Part of a small language model's weights.
Size: width 96, 2 heads of 32.
Architecture: RMSNorm before each block, untied embeddings.
Training: a variant of SOAP for these matrices, 131M tokens.
Each number is 128 + 24 x the weight over its row's rms, rounded and kept within 0 to 255. Layers, rows and columns count from 0. Numbers have three digits each. The size before them is the row's rms in percent of the matrix's.

# layer 7 MLP down (transposed), 384x96, rms 0.231, rows 299-371, columns 0-95
088:141149159135086095132103175151173121111153092174122152125142130114125145122148127125178107120132115140127146128162103192137137109105122136152143120095091147103128137099124141135098130144121105107150141125116120137119094129139101111103119141120112124154156202142122078181124181121138097121
108:117091102152133130123170097156115141110126129127120135076150132132107129121081115144103168105138184141128072124117128120146149144130148123111145141097108091183159164122102140193115145093139114116106098157153133155143110131130111136131086126103083138125138134170120130136159119125151105170
090:107108162113157079120100128157128083125139174126124122146071102137125101093131123142126125115142108124116112140124174111092145063148118135112128112113140133154129140133091080142134162153140110107055121148159125129146154109152151140110102106150120134145144124168111169114119166117126156102
095:119105116132147115197092098104119160143142107067134091130126093157140113161151143123138113119136123124113128157138140129169120134169121095080105137138111152151061131128143100114105089089151107100120146112137170136111120114173140100180137101141121127156118122115130112116092126136156131131
109:136134144121110115156146116138124139140100126132146103083167107100114124124112121142089126117148132145139149143104114140132148169163123134101170097121173078134130122125152163132186136093139168103079106112180107108092097119119128128116147129116075115089155118078155112126147116096112122103
100:133147113152138178122156123113172059132178132179108111139106131112115132178154116096136072135113133109133126122114146142142115092167101111143116128069106110145145112123100141114145109157146098120163105117124141150120150149113088147123150125115159103147147112154169146148145106116114110156
103:158138083108123137156117111110156116160101155087121094097147074106157110153129134101126140133073119130081160091134142050115152131128119136142119127102112134119174126136127155153123141162113115119088166068116140139105158149150151142151133117113116115124093101121144146120149123138142115143
101:114135145138130156152168132145098161123133145126163163116117145102143108117098116152160138133171112122129186150144142113117114114097092139088136184099093124160130110158130145111123119087105156082181106140149142131112102102138136111123126139144083117139151110156094086142176137118102133108
099:106111137109108165120130140159120105144148144161122099140148123122104190129094147097116116122126116116160122095128107193161079133124153147121123139099120165177129132154112144151095125094121148113084155115142152133128160113141145164172073132130098123141101093098143124131093127139149134158
119:119088123166104134143132100111133094136111160118101177110123099128110130124159138088105136099093124140130128130140131158167116154152119125107126132112107145126107098128116128123120131165120142163145149136123071086138152122097139127103138141096080180163130112146153114113083124123211118156
095:083151146097154165124088131183102132069114142133163107104098093132142132137095113098146182130125113142163131121112119128112147120125100120119137137113133080119144109125135150125101101105136099134178149116145122148155126143132144090131134121188127120118145118175097112124114173139149080142
094:116104158146118114166155120170149110109146170114118118134131169126144132173177115102157128186129138152144123128138123118157138139170160160131131114135060133139127097114140113126152096130123128137106110159136150139128077102115111146143092145103147156114151142132141105183142118133080100089
103:116150151149123129153133085133100143138102130143111075110123111098123111099142121126104192146134086139114117124096116152090131168094199139156125150117151107144144138084152159178130156116140135131137126058137117138149126136140151131161080129121126142101129130087139131147138114143119095128
099:110160107182117148160139132147169125142129140104116118137129134123142107088119112115102096141116136160115097101066122109091108143145145188112129106123066163098132131110119130144110099162135122160119166094159120140124121165098153078140094126132116130110144114130088102122098127149154160122
108:067080152143149102122085146145109162120112092119082136122112092163118142118126106151141148113118095142119127123136102098131117140094116152122129126169157095097092145105111120108139167107152132148200124126175116106161133143137148113122066123130123121132151120100103131137144112114104153104
080:118107079123119150106090141145098108121122103109134097101121117094130142140131142108145127117106126137094145118121101151164139109142126091146157154076092114156144157163159126139104120102156140120126138101071146131154101148109149166137136141152138074166137079121174176146114102142155113120
115:119130147092102081165160148148112140154107113120177168173102105097115085109152121126114116103102138146142114134119115100106094177093117105131110102125142121093135142117084134160161159139078115089158077094128124101113125112122110125138119167135158133123134146153128151167148142125127126139
110:129103151131140087111129079071147134156169143133169135086148111116161106103151152145167114129128133152122128137118160098083119118097163146146133096152130120129188173097145141132123136131122066113155131105122147135154103102128117090131129156104162159132178132128140124140137125108124153142
092:152145123131118151153126160119144103138125096137127143153110108138121110101146162121101121144154129115161132124142129107074143133151136127091125130099075103140147139136158077140159130134073112159115107083122134149140111102140108130153166170097101110095121164083154091147113177099119106167
096:105137143116151149143094138129152128102138125098129165155126167165122133075122127104146176193116155150111130139105156110140125111124132088108130120182114127123137141148139102126164113093123115157184148104101156098062121125083147116148116118142106139135143095154130156120133138097119102114
092:128143094096150080135151123116119125162107127137094178125096130149112126159117146120136115064202138132115126169186136125141125133159122119096125150165111136138132106109105111123094119152148098145145173135157134117112106159120129125079145160119129162150146130093089109152132126129112139101
101:138118154134149127127087085113076113104128142172158139142141131111142146140135142123131104096135134128128153114134123129144098131100145103156115155169104106121117131183125145094145100154115150141112117114146083168131159151116192076099148155119118134103153155152123145150090092099140148174
094:127117104135104124102174109120118146120112123099146134107116145184127134144157101116117179082121115098163139133121160137122145119108129097146067160119128139111088114162105124120118173131103138103104166076151115119135144092126101144108163177117137092139157154128128122113120141141157175101
088:093113119153169109111118151150108180090140122128128075109123148112132154096139145144080102102151107108138110145089081141125153112113129166123124082142140104172144105144144145107106167133094115118124157164101120120102115116123120120119103118170140129159123111155082090119111140119160171113
112:123107108125169149086135171153131127100153127163104133122131130123112130146148129090121134160138113095112111173131147120143108146108098119139130077102095134103101127126155144135182106119149135117104108097159134159129099200125137073125141126118161150137080113131122118134127160131149141191
100:148125126123153136087129170146076125144133101124160161090127096126137116153109171126136128092127112149133128136164141143159147106171102083134104113118129160107164121131138160166111108119151130095152131116098115086123148134117120141114151128123118148145115121172159098058127078083100123116
115:148096140146139158119152136136141114151192145112112132143120130133128110091139123138105100135134099152115117091079077092098117126112117085129183117099152146142141137127145112118111123125092176130131114106111145146076098118063149171110159155134128099127143103157132113135114137170106116120
102:137129117140131099153130138089092159089101180119136151141128135137129175127116091166095157112146137147132163079155144168143125128072158113090082145127175141114136126102127113146123123134092152156093139114172125149158109123143167148131167125147142118144123118132113086165112125120142131145
086:132064067139099126160145139171191130154162124122174093115114080161134142153146108130131143103112110080107117145135120128136148125176088129168113101159118155117128094109122111112111074140144140119128113127120102118096120139110126085127135131125144119138155101155118124157140133126147108142
097:126141158116126100137164105098141138129121109180123198185138102118120086103104135091095151130117155108107152111126128145131083128135146158122131114152086155122114125130119134148120174159091148125123137107148099107071149118077141145107155142114130139173139158127115128159147123103117136155
119:157099090098172079106120154103126134144144138167101153135113121173100186185130136149138134113099130123162157123166123097141110128121123126146164118176115130101142129124143113151120085113068121124147095129116162104149136162107101143127128119116125128126078138108144138101142143163101128131
106:155122134136164109171130108112134098090092125140136138152151157131117135096173126157116117182144126126091073103123145115103107150122130148130126097110118198108120131118139147106118125120112116146165128111143146195118143164191147108120172137129112163151140145113156128149112130151105129141
096:151147145131101136149130150131099096089137120126172109133135115158135140147142138102100101100103128173118150096153126103122185124151104127096101129113153147067106070132098122150173139084127110116137142154117098110113170139150123124131152126095129150121150149160174101131145108128176131122
105:148112130181169178063151130124150068152107077126123146161096137149165128099112119085141155114129138168136146117147131122131141141104119147152115131129137135113180130119098103128119139132163136157129141166101119115124111073146123133161155128106119123121136110138111141113074162112106143139
086:128133176137145111134150151129126124136169123136135104107111118120109127127093147146156169137126121135113064164104075110170106086087112113121125143099127144122122133158143150071133136125123075190141116133188141139161112154085131145110159109141154121146118146131139116128147148136133095147
099:140145105151130084147143134077122135120152095137126133105100108108156112142128105153149160161143116116105134102114168073184124143112142137142161150134170124087113132127126143190128131109120138132118085119125118105157139131142113111117116135152175134138082133157174124134182108098126164101
090:130068081173155119112150131140082115102114088142120067149145196118103162120131160130137135120110122113122111128089166099108116144132161103149123143121107163095130123105096115081120146119122119137122142185141149136124091127102129141131132128111084100099116128152123135129136129099139154108
099:151121120133133060108145191136169137117131091135130128095149105138146114125094114134125092177104140112111104147160126120149082102103128124166129115095137120114107155141125079055105149147101110140129135135116143157142090154133146118101110134156128139122141109153174124086134105128148107122
089:120141155099131152118138142152160137056116114100126096125131115116114148126082118177106143119143097148121147089119109120107098122142180151141130157095098110129164146105122150139112129109153170150168141131114129120098079124122089099111088102135121102157149133133107103180112122156148105153
110:120140120119135115076119136121111092101137120152116152119140122122150102145100127108147113112177090160125098100101101137135099097114147093096124106132126145127120160081090157128163148140183076141095133143119082153103096133173126131103125117129110160119155160131107108134157157151133171098
100:091110170106104113161104108094099087107115134124149142087130130085144125156102101108109103147185102116129136149101159143142129140122102112123153155172123166123129141169150115128143127158129121188111110159125107099140159131130125145139133156089107160099124133127081104131110128138158109080
115:123144127133100117120148165130129140112108154137121170137096113081144133126079098113081127135145137148154139137086114154132101129124106162106134109101116123146109143151115144150117133108170135057149105103138140133097142153105094113112159123112113135135099122079151128133128167047153137161
114:113124124126181143130110152144146081097119113146078100115138111157065145129177107156144141113152170116138142155132129087132107113126118153186130086090144145109117126146143127120108127128122086163134114165129103136160112180129135135147114107144117116165076153137147120125118106098151120125
101:116071141140162126124162101127135102116169091120119106119121162105082166119173094136109143123159148115116146131089101102161143142108104135161108119111154110151095148147138118131100088125140112088112121092159134148121147132098134115147124130113131086157139103147126109194120152100098091126
097:088103067166096125138142116130085109113147133146129142121112095097122113119115110106115139123078130128087134151117107125146106154166090128175125116128085116101117095103103147116096111146111186146131122165133120131117135138099140122140149114142125136114140099125164088187081124096143142153
090:079146129135106156107161154112147139127065122138151114091140143175150149158157112135136134100094137153105130125141136195155102122139144095126150133110116114143120137090137138169173115168131145101101141147150097137128193109145129132136136086156133133147116148151107156146132140120136124174
092:135157108113153130137094112139151113109083128137109118150139126159120099143148099100134146134103102076156116125142103159150103112090074158088158089155146151110119155180135114091117160109160141131108144098152080140099137121127144118155146102148114114150111129111118110086135135145155154083
100:144125121148117130167085115130141106112168108086141117176149154132127094144124118128163131138113160149157105091129159170108120114130114158093140176132106168141121098106105104149146163101090128141153079132130135168142096114115118081145150131142110139153104118155128143117141133115074174130
116:088107173112103155115111113144128105146108144115144137142112110143118054134108108151141104131128106159147118172112141128134128188133190119126104127146094121125174135135121113096152100146138097111121092102123142130161147096127142119090116134085142115131147140147107133122100075168121156161
085:123131095164118119093111169136151108092103076121097189150115128117125168137131182143161151153116140110116172110125165112117131125167122127095091116157101172176120151110108136118125135143116157146135102168107108146126133123093129120134149145107114127133110117140110089107135096156157160155
119:148115119116123125100142115121112113165123110087094091098136138102119137180144088119091130114094101081091147110160155113123126105146088118089084105107119165102135125168111126143104140131133112097104098123177145105169127145142120150152089108087121105162117112142124105103153126148092121119
091:128127142084199139127118084137110139129116078151124123158114145169127112175094131118129133115118126086116163129152125121121109124090115136152089115130139170138150117140144093117098181106159102151148133089151140136092126106166136124161106169147147174167101133114139132125135128146143155121
101:134149123156128104153139139109112135136123089106143108167155101140132110168129107203118116114114141124127115134152170077117133149120131156112082107092145147147094151153113140134108124133108130127151108159095123123180106104190121130130130134148135099156114140113082169121116150136163182127
120:119101067130100122137078141137149123123069098111143119115111135135157163135112138162141111134116094122182182139140161133138147129144125101083126133123114154105109084122095106134116097129097126115113101126179174099125154110106112125107116130122146135141091144107110129118122107129156193119
101:098088151148153136129125139094146130146146091084160115106093102139123133151128062133124166146153141120146117130116116065137128128079102129130121133144122085132134161138093137144130129109113109109175096128175113115132099131124100088130078151107161139100148132131155144140164123093157139152
113:129160147131119111128142072118099158124145141090154177134124077133158142181086134142127153174166147102115110150106128164122088130157133136174147133107091133156112145140111163137098128121128149101128122122113109115152141110105121102143087164127165139138145150086118129103116149135170093140
101:129141150115123125095098161179088105138129127115136154120108160152126146134091155122147128148152125155138104128121130092122170097174142162166119121183144089133098141088140106083113127109159157134141122162095137130101193121123133128122097106156126149137164146167117116135163106129107109126
085:153106181138143129110192142138105127152133132118166127115116090165140074096134151113115136057107112134146122116135119096127125137127107098115119112111108098128138114115166107142099138133094091118093136111142118130106100131125132129160111132165119121162127136127134138191116126057137167142
102:161122127145145131164169141118086140120094092121142152141098078146164114110162119144099088133129091116121164126142050119091163117133110120072098145142128120089120120177089135155139125141137103116131133104122111129111145110150148101122133089122098113114100103121126151114159152104128140120
101:118097127119143152106112154114093135117112136128167105137113126087093125139136164108109143113128177114119094144085148151136116169089157092086121169115105108126084127112124158158134133137122129131137129144163099148152131153116120106147040132133143129127124093124146129158120163148092099167
090:125146109107140112131118124166119120128122078090143101133163116146173148148175140127151130175157123107130081102113109127135092118123088133113138100124093146143096108171091146133148113105107122102164110096138090146141110124120121155133165157110124132130102136072156149100141147081086140109
098:108140144095166119163112142115120084122124137173083136135169148135140114152102101122135133146127129147107171128107117131155171172124152128171172110184150124148117150095132086089102109154124169126110134145169137115108139142124157105093110151132131142141152111132168172117115157125109114102
111:153141165147153111103136139112105053106107120133159156145145113130114173124142134153136092149169079134120120105138151138145138118141132105110093131107145137131156089131132165137145105110097135133165105103148146150146076176133165152144098140178116110104143175100143119135148138144107105114
108:138094124123171064118114100096130147124130107164169136109145151107111132101148104134149160150125117116109154143161139102109106126100136155126159140133156097166137146130106144123110096123130116067148116159129143146120122117146115075094133126197152096117115107142135149100132101078129161137
095:105127161139104160156146117131130106148171103125109073119129125126082139127161146110101144103162129133143138119157094136119100093140115137070126133134119134123133159161089125129135160119172139178151141134095114124147139164140133173153119119092088114125125098159123054115129117130114168119
101:126150147170148090125117122118096124098123106168107149122128143152142130135122123147169129177131108129105184114106112155137184128130126144165135109135151134143044098122135084094164125097149119110149138107102127117147136153159128107092110138115145101136157132114175110154132117089138156135
108:117117144126133143140125147120094158142153118088117135183156153135159155136100152148109147128154160136092127159142125139146124137160139171125180117120136164136092122106163126140159096118133108084119119119162128139164129163149163130141134119130147127135152110191164064150084159121141115142
106:160134141166133149109165105147143127103127140124093170136128135139154082098130136126086073137093128133122107068107115143136114109103157187100108127126110137124117124105119127101142142103126102119147113098122096169091107156128165132095173129117103149129152101088090170144116119124101122115
083:113137223137154114098145097144142105102089142115095106121089097097133144129076126172132174120120129115124130140126124174145103129118140132102114137101110141154102093135133104153145112083111150114141093120161116117103096103136115109126136170131127138106129143084130084133141141149145131106
117:143148101199105125106123092116120150134158110120136137088134124138153144132123145158117177130139141048168088158137133124162106118113103118137121119103141141165126125162130120134101103102153088159096137135123131174136148111090108138153156142123143108128132078155121092111112107136126113164
103:123098140106122157099158129067127114123121108145133095143118107208095131128118147132109129116145128127122151120122160079151102105113135082124141121080161115100137115171105131109112148117124106091069121137158130150144072115152148111135155112146154106105115111163133127094146131112155118136
116:144149116159147130137137090124102147157138115110128100134123151144138084161114121101153159120118134129141173146109106119086098174140099104086096117156093099162108098184130126118103110108149165167093114136112140114152126147104140110148158085124137143136144084128152109096147171137096108138
095:145127125140116181121130131133073101111122150141156129148143110116141111162114130115144126139157117175099140160084134135147143099147162144141144102149106098124150142127150176119105122127179165103158177123098085138150127122134162104095158130137118062103124139156147124108123150114155128082
# layer 7 MLP up, 384x96, rms 0.293, rows 300-371, columns 0-95
108:104113130151162105115113153137128140137129132121067145122124155120144106109118067115133110117141067133138131146100095100155158089093108096125118104120098118108150156072137149144169134163107146137127170142146101149131107115141117099132095114159174112150101110118101127111166152123103096123
096:064124112125135122081108118140124155164091156153122153137102120154118144121134139124108143090120094106115138130119121111104146128160141136119075140080137121146130186129085123156145133117118133141117148092129092119108133153138221091135162100125141136128102126123128105118147130120109177121
094:125109101102120138124076148143152116117106134090128151153122136122079125119116108163148102111121119113164153095174091116141098141081128147140123124176151136187122140105099113169117122141122139092102147123155147083111133146109126082103175107151161115103139138166115097125137117151147140155
098:152140106114141163107070080120106138077127138166126158107147112141159148134145111126111165129129132142136087110120104163121112081110124105075117134122126101133087141188142118130168167155112117165131133118122155141165148105142155142141179178123121146139144130124132100145117127145137154105
107:135163087162130132085100101123146107146149144130121119125110091099174184131091124160107148108115132132132126120093129117125179137083126115108099157102138176105129099134093098128160143111134129164116159137092179140144130124124130148090094130106117122150137139096104150146161141129076133129
100:121129136111164168125128133102134138132117141188107127120098085114135093097097106114163170103158115128100125104097103174127147152161109111144147119133185133147134122135149129119178181113100115145125136119112094131129117136150185098154138164119147127156135102121092119128175118126153103145
103:108157109120158154130122134180132150091137125140153093142147114103151137089122154130123133098088123125127122114172113118108172187115146095107128103113126110155105075147122105109158145135185161117162123119114150167147126140124112107074156098108101133140138083145149145120124120107166137134
090:130139109119159086100145138124123086150119155167085132174108110129118117133090129148139113117133083106119142134174109176084139152138125125102159148130125084094129096131153161112128134152122137100141130125111091133088129144141087149116089116077144147127138100133116133116121143167131090070
114:109130125130172168136153129109126132122133116130125168153121151121152117126136146068121118130196168132116114124092056145120144100158157083115172135167158185098129119155106150103100132161156128125110159112148106136138138126126132153146125137109129120129147123127111143116125133098154150073
096:146170079119123153083114130153110139133153159136118106178133157146084119144102121091078116144174109116146126122111138099116144064156085113101106153145146131143103129129127105120150127092151119144129122116154138097137165141130096102089121143149155112175143120086121125141135128089150123105
081:072141107139142102110142083121132122142150148109116148137116118134079097166140141121115138164183103138173145158137162172105160119111116099125131067134118180149069118129108152126157141139144091135097144148150123139158094130139162155112108135118137154141146127124157150132124110120121105104
104:114110123157119127142088081129107188083132210107087078126134133154131152108138156119127100117106142137130094151108111133110103124105112110110145133103136164127160110134128132127133125144189128110118128120114129142128145140084161144129162093114154142152146132139118146090098149139084109158
099:134119114140104116136133117144151160109128101161139201111128086128070118107143126114146125123083116109164122126124150139160094107089127140118093120095135156138138109108146160133177156153114091139095138113144138125100134117124144098112087079116110109100116100105151134117096180124157154151
116:123143109065108107110146127116166161134128126104166128126138102120112114099109136125077134118126118127096154101109106130146130070089146155099122091107120115154125110145128139083099153141175125128114128114142120129150138130149156152131090126167064166114139183106116151118159098118156142132
097:141141108134174123154114153118111149112139160130168152140139150159125084076145135153140147153129124104159126138154083149130102144098099162101125137111142113111127102122147098132142132175128154101060096111140142113127078129110114102086121069103125141099129133169170115149133117121110145133
109:128166119144121130119104154129151131150087174101170120137095116137143097103148140151120145142134123118142117088129143113146158127099155158094141140081136141127109093124121106143149097173197115113122141153088090127099153126092124114116146123100111105088130142146093127103157147070146095123
113:088080130103175102111118087164140139136177120152104127108124118137163131147143100154132136120098089109140124115157131174140154120107158151097124118189095163135121154122116128120095115130148116140143130127152138145093156134150122144110121121090181137137086112142145120119088161149164107165
096:099162108131159103080131101133129126136128107148116123140130073136133124138115129110094136110144116149154131135126124132150186096171128133172054120120157146113104147093123182136087102081124128136146133141160125129090109131125119100107129105135131156111115141129093130129160155183147151160
093:108105126139159144112106146131167139118109124104185159134111161135123123132138105121158163167120120134146140132143093124112107107112140063106129122124154174104108064065136146133131142144158113146122133122107113165133080115120154149113141181144154120143143177160104130107133111111117119159
107:130103111129100135146094134100139120112096142077091142094160121086105141096072152107100126099121109147115122154107147171153128113127113112134163155146113151159086088170134140125121091153154107128146131086134140136130118096114162100172139141107114148124118135119128191127174121139110137123
101:151123119149152136103058125161120151125107144147093135124108137134109125108118133121131138094157159096179172149118128130135113148071083161143140175139121129116082142100108084071121099096099141133105105119113119161137124117126126154131117116157114127127111112136148141106128132077076116124
089:109135095134161104129141096111113114104109163162124094048135145149128113125119118155108112129161131145189098160140124116133128151135127102141133087133159135114108104133142063130096133144141140171135130157107143151109143090129138138165140071122132145124155124155110167111102149114161156120
095:163140140138128109110066114122112191143108135126119134138139147121085172138125122110110145107109108093140113160133107125124165141135147063140079126136134137197116129102132163169144110131102159117132110133137149067120161103154122122127145119123113123142162160138136098119128117076128133149
107:105124115179137127089084127152140129154131135109131146048087120171141122111104171107104104130146148135148089126146120121154156116144152128111135140139165091132133117126149155140079140149154112135107076132164135101113133109126147132120127182143140144095122121134089160139097150099158147135
095:111150124112148101129114110097146113128126160088150136099138157129130116123147150133123108145127112130169156145134122187142097088116120124147123183092138104108167095165133136108157112147162135104181096187139115117131145121077109110121144138105087117148140174154143135092157117157128136146
103:141153105142132144079125111140159133127125180132136143154089076086145108135150121132067136085139171134165124059149173138140149122164079119115128156105109142115140106130130152148133153116106139119141126126142158132113157123120121150121137116160148149158144109110128167136129112175107110098
093:130126134065187107087150119196150133165108119122085115108120131133163138127130129126114151101137153123104125154154150145146166097146128145122133109132150128117089170119146112123145129092129098117122103122141103086072087118144153115113111103128156130118145142091157122099129129130106108077
083:110090138145130114108122083126129150168149140140154119090150151142135123113134149098126127116174146106101102122143188146184127128125114115178151104164130116111169118148183109158161145124082156131137146094127153117141145106116124126091107128110114128111151138168094168148164145109109108138
102:140132096123078112139115132102163171120141118142104125165112147123097127124105084148125151069132183101160151116111137153126092110123145135140108129111139111131110131131148131138135131115066134127110161152146167154114145129155143124152117118121064164159148091131155169128147110120086133167
106:126122123152129118141106116110139147106146134103174110147129099145087136123105124128137158097098135089177169128094171125121142110080109126137141126131129142113140144051150076139179128122108112162127101124137125114099133143090095087132125140070129135126088148126126141135093151156144144150
090:139132112140130144122129079098115129146122109144119088142138140164161127084145155161087116101173104139118136121111113106079154121166127155079151138159093147117084082133160142117137124119176117169119166134123117158117142157152134132114104116172141131144126122085096166104113154139146136115
096:154115136154152161093111193131142145115123170158104093120122115170173152106099152109113155123125117123106177129137138134061136130124129115115152127111114104105145124142099118148136091148134131157115134108124120175128119134104114140113173129118106126158178133145101113110150133070130104082
106:126133136110116104094108125135117160113154165138144096138146080101129124106120132074094155112114155118143147165135079115056126133126120132131208168121108100129138097120093099102105144140136172155123125113151123105141128134155142164123147161092127100095126122118142134113150122118128103151
088:125108096110130103151144100164151103152166101130150170167102119126119163138076150145137087094097143145088107137107138153167138137137099092093137165136144129114128113134151124118153140097132108128163127152114159159132149111107090110122119086141116161162112163117119133106082156109123121083
096:141127126151124113093127111155147117122147194136102101154110122107143114076109166145103152105127150118145117148149169102107146124120143106110131153174127134093140118148137091091123142081160100127106125125093136108099112083132113157134134113165147174138118109156131128128061084123115152115
089:100089068083145108123140118142139136124106154124098141123162136137109164111171087136157124107136151144080117119130133112171112127112160150155145111122147158096111115127117130128126155087087152188114157152127143137103141094108149145111101090131123158115115116133134124153149163129161175093
093:128145112174131114104140123123142121116093156155123127124129114120121088137098105135117088082145115108157118146116113115086114130161107105121156107114153128144132102067133104156121173138093125151171116148153101112094133157141131115161114140079114141111108086117116171126136104100154121057
084:111107143154111102101082129118131150140186171140157113137162136141129163169139150129140124117109149147134099095086091164144148119133143149077120134126083146109095109168145135136153150105155120138136104140131173108147135111182139139103161090150123134130123099157142133136102147095155097111
115:124141107131130102090102109109118146120123145150107102130148142133130100129093078137139110139099135134156102132134070164139120092115126080147092122153177132106148102128154148167131113166128176178135115112112142158100155096122139120105131106129137164162149166098159136136155126156087159154
101:101153126136166132094085102170125144188111116134125110089147124131111153149148162117157117099117098140178163100094131154077145123135105157141110164120137188141134134079119115142134130145138129160142116117142095125113160107116119151127113109127173125137127128109149150104130100089090136097
110:106140118123116159075139129131137164118140164117193150187096124111142116143156117127096131129164103146129122113148112141092133166147106116107140127091123172124112109109112148123132159173136162150122116148155094085116133148076110134111113100100159121148130081133099132122147130078128101126
111:113109108113124122089115108112135112172147132140152122128110143128128095114148106129132167102177146090139137107134117102121157090142140128104110110120112071148131132130098118076133099161173124117108144112108125139117127115063073141139131125114169170064122138128153142083129121114150126167
098:123092130139122162177090140088125193145107116132137153125135121126148150150145135090141141113149105082099163129157123131069150097097127154110144121139118154153111138095154127136145140186133116144164109090117135158109140132118113116154131138141149178144077133153124114096085132144123130144
107:130090130125080144138134139132150109159104155158151116120097096124092139081133144140111120126101152138117125162147156186084113101122118119119140135099143153122117117137184136128150183150100119131130105118095165152115177077151146096125123141119142134097162104130148170146143156093128105135
091:102161130101139128136091095132111139153132152137079114104174143137155123174147092092080151157110130134139144134102099166121112143122117143083131156099078158121114113131184166121103137118142122173122123135146126116162114101088121126082126111124145132128136172149118155099137121093141103139
100:183146123130146076113099128145128162105157155120110106139149113152194135105131146110145131105107130125140137145181145139112114097124113098113136140127123130168109110158121125148195104157143111113092121123106128123131125116156119089130161097150129087156153120163155135122077128124077148146
101:128145121135141135125095107158168127136136151116147164141187083144140126129085086136096130099093099161134125146117158123172155116143120147114095153088139113130102118101120114115145147094114135153136131144107104086084126062141102143119160127131144104097109093106135109101133107109077130137
108:113120118143138098112092147104124153145188167146165094152133142152108072086070120107127134110139132137162151138128158109093121139158118118136173127135137137141138125184135090129143145102105146127139124140147121126059124108136149143097135117088110150110103093097156123106141131089127126137
086:124119131110102109110071106096115165113142135178148142126108108134103149102093135124133128108134130099173050120108156160113134106149094131133170147107125080143120081125135124154137102125112126156176141118125072130129135158160172102137137106163101144138151129126131122137138129091123115141
113:147130112118127129136057126104134133131107151124121158090161162083149117128116159115104168146121129106177171121130159121156158117105091150149155130105143101136119101138097146103151165113114184089128135109128130143121097061104133135123127130140065130134147133118104142097122128152141142130
102:086123134171123096142104097131149170138120152106118169137136112169090122125147110111091139140135116127149176138133144151141129135105184126125107152144153137153142154180099166121123103148164098151133106093105101134101142127082095147145144124144058120094121129129115126106121156120145121092
113:134120101088110106102112103070165135099176105114156106140135167095124129107114119173179094119104136104143113109118126103111122079136157109131156157134158129136128140128123129148159155106138134153147136099149121160167136092163136098111120106095125146117097085084109095122099123141124148138
117:140167156143152120138132115138151103099125105172109139084164175122161129159113137080106132119153109127107122146114103139144124111146148106123147132144162145084092105122167119088174150144147120121104124107139146113124148110126118140136069150144164163159121115135109117127181162101153111174
113:128119110110130155135127146118129149140147132134115113080133112076161107111109146067180110114131104125106119104167102151091106122089115060096097166082166138129123117127143136133156159126113152113136102098128169161166116086105141137126141144116120120160097137131114121145143130134098105152
099:156134094104157139153127125085155129142129151096175112138097163125130110133151154133089120170139143148153181094146132129129131103113125116142100067131140122139101085100121105139125103093125127206094121124123143152134131139141160103086128133114163122130129135106114134125178110096145154154
105:142165120138130113109118089168143120111135105155145126156151109097161105127125153175180155096109121094113138175159132139114155102101101119122147138147114145130099143096108141102130134121103136129125124120156152166114179138142126117113164136105102104128115082103092182081082102128115150132
100:102125140128151105138160108083142131145152118098100176141152124131156101160107119094143149109131150119123144124103083118159182091144170143141145122168095128125112140112133145117120148085136120151101144083152102109141154103134127076110129138119101078151123105146126113088081128092142099127
098:120129095106170121140115117118101134121156136151114176115142114128126143132099098154121146120144113187125073170142117127151111123103137133097140112128118094150169142122154156120165102126147122174146141121101134143157151104130144113085130160104120136146086074119082190123129167121140160136
096:137136124150107137126112176155125152130092133139109145136098137130144152117107084116109169112115145120107168145139123195082122124115138085170158144114151115110118172114137126137140104125129108136140131148110103098104152150158103153129073100073127172169118136161110127130118099116157096156
091:126129121171086135095134134067115158130110133138103133130096133086123137138142120116113127073137154137124119183088132062127188112130117104118093131148151149123101118126122173134130123104111135138107127070094121121134147123106097142105099125125128157143086092157113141107130160130152150148
099:114143116136094152122140132132148126163090134138124120110082098125101129144104112113079112141148143149137137115103143122141126103165128164062140141137146185113130159121152123066093103186122131106128171096125114123153163089093127146164125145114144135104121158107124129111129133100160113162
096:093149116132138130153151146130146123143142169171155135130173093104084167073118150119139142117130139130148112104130149149134135094134078123139136143098166109125114106113153135154132099151134102124146120162144132126107066124204117151149087089124110125126113115092160126136105142140099155116
099:158101107131114128120127094125152165154085167130188158194122120132137147118130133108120092133133101135106141085146123126128151127174114150135132131135188145078104120140131138106112174162134089140114073108130147109082118121163120099128160124143129116161137124144122124124101152138100127109
093:145169121094165130145138092173170154213107131176130167105101156136118123158116109196161142131119114142144143112140136117150126103138146076131120110160151099168144135117105143111132140131141179137097142127134146118155142147133151111126142151123131117124149159129133143117123107106122104160
100:117123106118112154140101134138161130167099154141102171093167166102139142159173137149090124140123145139119122091090165131145117131118106119072098120112149122149172126158149177163130121160140094139110166107145107175123121125099129150133114153100129124117149133133105137115135136145129173184
110:124145108133127128116139105138138103103180154111053138140163153117107102098078139148135128120129172129140109089118172104130155081128096124124160124156126129139156127126140114089175124084106136136148124157100096148091141161125099144115124126101097119129077089155129108122115136135114144145
116:135131142079124113130098128138176152146110141122087142134122146133144105101117121131167151124125120109171131117159103083111119074086148112100127139135136166112159079116098104125171131116096160153122095090087102152101126120129192114116156156136145095150137126120138127145156111133132095107
082:133131151136118146078105138085155105122169124127090151133069131133155117120108130123121103089095136139128140112101098147149145147146102141152125127154113122099111099173154128155152136131134115130139088114176112123165123111135119109099138128140151162130126094051098146096168143155168101123
109:092115095104127111107090109115163123122128132110135176152116115109114144130108139148158135136104104109135137059116128137121155119159127171138128144134138119122074136120113136098104154097158089126073130088157124093117103124171149152114090100100108098152113143128152108107136130124104102066
098:153133100126141183142088098128128128135145133136151104153145126156126130161112161135121141111139125143093144115098139140093117081140147127132127127059137143116174188120101115129124175109109115112132146164180123110127124091104146106109081098134094101133087112171130109098158134117137128126
116:164099132113126141110122101140164144090143157098125108097128132124125135150134131116146117122104133102129141161135077089130103121114098065091104110087147129135133115103180146135128112192150119142168104098122148146138111104106156144133126121160185171117130090126098149098113160127145135126
102:094127123103116209103104156112137136097111110116128154188144112133113095133093088092150128114126131134167124151140081139131115113144121126145144106077141141102108107155162097122134148155167117120115118133132160149121099090132135126165119128130113153086138118148147130088149136071136105125